python train.py --n_layer=8 --d_model=384 --n_kv_head=3 --vocab_size=7426 --norm="layernorm" --norm_place="pre" --attn_scale=0.0884 --init_std_down=0.0 --lr=0.0167 --beta1=0.95 --grad_clip=2.0 --final_lr_fraction=0.05 --train_tokens=542100000 --steps=4136
Each number is 500 + 25 x the weight over its row's rms, rounded and kept within 0 to 999. Layers, rows and columns count from 0. Numbers have three digits each. The size before them is the row's rms in percent of the matrix's.

# layer 2 MLP up, 1024x384, rms 0.15, rows 996-1023, columns 48-95
102:497450491475482510478489464526518488514485524498481482514473576508541452516526498526511517503551505511489517536462515519474469506492513505535513
113:509526470506510534527531479506506508465454476471505485500537526477480492514509509487491500536515522478469480496486511501492458515519514518533477
099:502476460471496500465511473516494488535523509464468503533487539495475480492517536468514517428485530513474526543548479471533496510509494484511475
090:500501512521452489483492449498493542465521546506494516498492511528512499479521497480498554526486517481514501534543499513474481513506440491510526
094:461529514486512464496509505466500497500513530500526515555497444519507525486462551508457468442491516542519515541468426477512449519523498500488487
102:480482505512527446498519511508476529501488528499533477482524486536561497503512522502516496481506534463480450465491507545490537502538487487465502
121:505494481493522483490546514514541470527461518479540470510510555537538497493511498512524480556498515489516536478465504446546512513523547481461479
098:505494487534518504494522476530513507518524487526565493517532469519510499558557541474513433454524521538462498473506521473477470516527517505503508
091:506516535485470521458508521515509524458499468516474516479505514480529506494500474481485499528465543501520503488478524510503512461500526498502520
099:545507493532546521537474524455464505492495458489531508506451499499491482486506475482519507510457481477500502489516492475471504476533466478509507
106:495446495504480523480492551502528475493542490513506502526465509499505525474463480545451501526499491475498500431506476484525508520513484491530487
077:495570543510506532467546517487496478493509482537520486534497489445501487482533445495476492514494523532503462477490494482505498491456491503497534
109:505507429483493544516521497493495445455490517462448514525490513494507501519515533499533550473528497500499512498520514475497473479497464461460522
102:494503479515500465491550529479522559478523543508492495521432526495493485489525503574503448483477452511508504513515510501447528510524475516468521
100:532492488529472484499495502487485490536535505502503522489523497484531509513490472520459536492532508512528510525519491539503517484501524498493447
097:471461494458456481458533471495513489497513523508532505501481551493505522502455498467441485498555504486505485508516513473503509500496550516539466
150:526554516450547480523516525461541498496521531510479509516468464533523492499514521518542531537523464494552498490495520492514484533497568516454508
099:454495467540523508496483479528485528512456480504491479502513498548518490510494465482538527538541545499536480459505473524443471509483504533478518
104:496494489518521489518496491518524517464497468440490510491475531495531482524460475531527489457479518471483504454505529458500505491500472493501505
105:487536485524472498548485520530524490515506501491489493524516525474476534511517511520515519553482475496481488497520511518494499488501494519517460
095:538483480537499509531471480506524441508496493542488542478514467501525479493474502490518507541508510479501507494501534472495481467544463472531493
105:447476464525497493503493470493488520505493509513487484505484493478482479490486465431495503481505481454526501508536511474522491520548477474493510
090:520550532484512503479502475505542496491498503491491466486490512484518541536519487469508528523450500467503526494420506456501487457475498483484482
101:537524518506478501462478498446466522530483517508489491496530476499475504474485534469488498522473511481465468460470510494508506486507508504491514
099:494489461473501507562538513523504522504486559513528467477509509509490499460511512471539508481501464534531487530532505497489502534516487545530516
103:516498505487498528451520463475525512525521492525531463537497494510499502528511457471551479497484488477523505475471510484484501489524507510457494
097:446529512514476504533551493509498491522535462494492486508498505459504513475503504490485516518497490494532472496483492539520488508512456505518510
095:525530488510463505473481497470493530498525493495512484532525499523507503478496498442477462534477510497477497492515473509515491521482529522526483
# layer 2 MLP down (transposed), 1024x384, rms 0.0827, rows 996-1023, columns 48-95
102:481537509506523488492493481528512490533483497476460515494520490515492489481478532490520467490478537509483516515454533497451505496509506565552511
107:477485466496493456510499498476473517508507528558489514455471504476488503486473455525549485543511434457509505466484493479548502525510506511529473
094:474477455508508510532471491524478472503493497547527507492472526500515502476477504482482529491510506512506510512534527499477524517486524494530473
103:476469509543483446498506493511470484492495531488507523491457500509489546512514515501480499512521507531430506504503482550479505488527502544524543
096:486502500466529513485483502516487517467483525528510501526531493488486486517509463533478530529499490555551523508466479464504501512473506510537486
107:515476489487495473473468488482514516491487535514465522502511503489490496487499507538448545495532533515524482540510510485479500495441513498503556
115:543543519532504522474473528498483498507505494472473475487490497512539497499536505477495485504484441497490511480481459549531538473482501445505537
106:483508479512451505531485437460549489561544440497508463531519508537513524543489490478523465510534505499521465520487497496481518484476504489456474
093:489479520479513552510472510489481496487467513440528549500491480500467534491504490494479525509524477507487464525501488495495507504482530549430523
094:506441516494514508477433499499470522509489491545522493503447486445523484485516449512550489502504461511504469491496493483499535505528521529498482
105:526500478532525530500513476479509497473504485510475530515511503496528486480505514505503474497526488589541516498498531514508523469508522528489481
074:516487474446516510518478560512494497482483523462514524487472539455497479506495529495509528507463488524501481553490526471523487457484501478510454
111:507542507486509549532471544525455458481519483487531463507473518489467533503503493493517493497514530486477526504494470462481442504522500492518518
100:533491527478535519469469511545529502516529480484465529515484483497518492496458509501468503474513487444504497528492491513468483458490515474484474
107:521463482495496506525487478536474505500532524508512471486461518476549484484531517550487499514505474523547529500520522513486528499524525505516509
091:527454510520501491473511494558496466500526499481492519478486499518528510493495495526492516507469464507518512458509547496511502501511486474494500
146:506480471502452487493523496473548547509534524543492521514521492456505510467533475459503502502495523503523495494507511486440564519506488491469486
110:478535503480501533486542494509502485454491480499518478485497495493478491505490493486512491450508553515455515456486525531499498486476466483527469
108:485511539526535531483502516582489499519530485488511496515503526484512484555507547473476501474507491452508525484503479478516527454473539477476521
105:512558495458460520503470495461504548463513527503511534513562543505530488518463519528533486516516453470499472485486468485509501500499487567514485
094:520539528503506436512525511497484465511504502467448471531502528501451511522491494508498482535469482494481483506489506483505481469501533498480537
106:477464498486483473487535488524472496503458531501513510485564516476553531515516530518527459495456495499526507497507495486461529489502471502479459
089:551491548503486492508441493501478475476509521474472496542490501482501542527510464515543482511488499484499475473485511490518531445494506479525528
103:478511480490486465523487471513490501494500436529519485484507545475475556490476488500492493448494482511445516516518490507449456493505492537530471
112:512501511473512487504488489500492497493505507513463499472498483494492488530525470461523491549494501499487497496500515456536477498486469491528503
099:520534510495452498508494502462513520504516461495475470497465511512497515524528476489539485488528520526502499498512494509522521518497441455481505
088:497503493511523475509442472477508515501523513495483508498493478482439522559538489425485491494511517503513495479532532489489499498526518486491505
100:501480495509517503523463490515478506459470450535475491531494474520508484497493518524524498469482480496519489547521527514489511508510484485493496
# layer 2 MLP gate, 1024x384, rms 0.142, rows 997-1023, columns 48-95
102:525510516489482524467489457479510526515488493468501460519545520537488512483530516526497513543499478501534480485535449524514542485538448488505512
100:506484538453524523521506545514475525520487499522527466545499529497512498510485545465539477495491471505503479498482540552482520547496468454492535
105:505504501519459504505506482464513532478502550485504518491504516564532473480532513488497535498499517506504490480545479489505466540514451476536474
089:528473518531466497452553468552485515518480477511491482441534488505539498497517490471522504540496495447498479480487554544483529515519499539511492
101:498518488533481498541484450501551449485474522505451539518493482466480458511461473504497515544459456478524494499484491472524465509482551538529496
099:463473518473483502545531490481502498517534478525481475452482478496452493468471496500488542474473536490504478528540455555485483510527454538513484
098:510491489483542530450446544518492500495461495507434469450482515484478477472486468510523506539484489508539516473493442517499514465503497506508529
093:510485500529471488502493499500487503534465515521495462494506470524522481508500537459476502488468514507524489480528467523486507502478422429508490
097:535494458510550523551507466487510468516520505470518482500456468469526471525485455487510479490493476484540541499488503496510494500550508492505500
113:510490492487507513459507490499498476485533475443512500530540474474469486504488529468522512486477572491533486514495517472502477447509467493495519
076:483496472515523487500448454530507462508468475510483541492474524539473468499534503512508510504507475507531511481526522509535512482518494494494487
108:517516462498506511497475469482510447458462478508501500518469533485504497496500517527463533470533532476487492450511517477560506490482474455462485
099:519465509538482493500505505493506478509521548476539492438512564507518499475519506527514517519469497472510450466488487520492492488516481496497473
099:498479478490465486465496460483440524517510530435444558451482520538500500496490510480469453535519480459532502485484463560490512516497490543466478
099:479563492519524497535519477521458508497466511526513474519495534455493537492489471476527493486468513490513507520502544469521496509524478516510511
145:457469491550483551494490481490492455488524513501523507493529491463479512496495495488499474496492495490450502537510494501525492445500482485538500
099:501499484515540525524481493470502501508487501513506485516477541520522478474499459496502540550539537499529518481510472492493493498478517542489488
106:476500488489504516511508523512483517491497491461486521513475511522491517508514499495469463455516486469473526477537480510508501490489520496529501
105:470489526530512523505507513489510517486503492527499499507523531495517475489520493465529481452516480500471510496516470513496502531497482504520527
101:549481495502505554502440477517477497487499537506504526462525504482520535527495459479525465521513587492498498514497515501484503529529472460530493
110:493452507497495499457458521490500493470444539485526529548481527491450530461461469502486464500560546507503541484498481538498498467515472452550460
101:480535505517520505508487528494482515463477472538518533521479524530516490528481507519470488493495540522514476502485477546473468486536497530512510
109:511504508513488493514513510520511562530506516479513490514487492443434524517478534500491467463480543460475509473461489515533517456463499514527510
097:540527506502496517462506490460505473488506530474514486516483487535495482482490494492539500498498528488473504480467483472503497482525458501445447
099:546472495493472492513537514509485546501491551514487496509506507477464526506443513460481489491466514493510515512504537511516528518486512454474504
093:535496522491520522477574435511518518515499490493501475500490479491506519484516496503490464547495506501453476513450503520458520510520457465512552
100:530528527514486467462481538493522510533469500483491495454533492453500464502517498520512493489516493464495493498465524501499531500505480522520513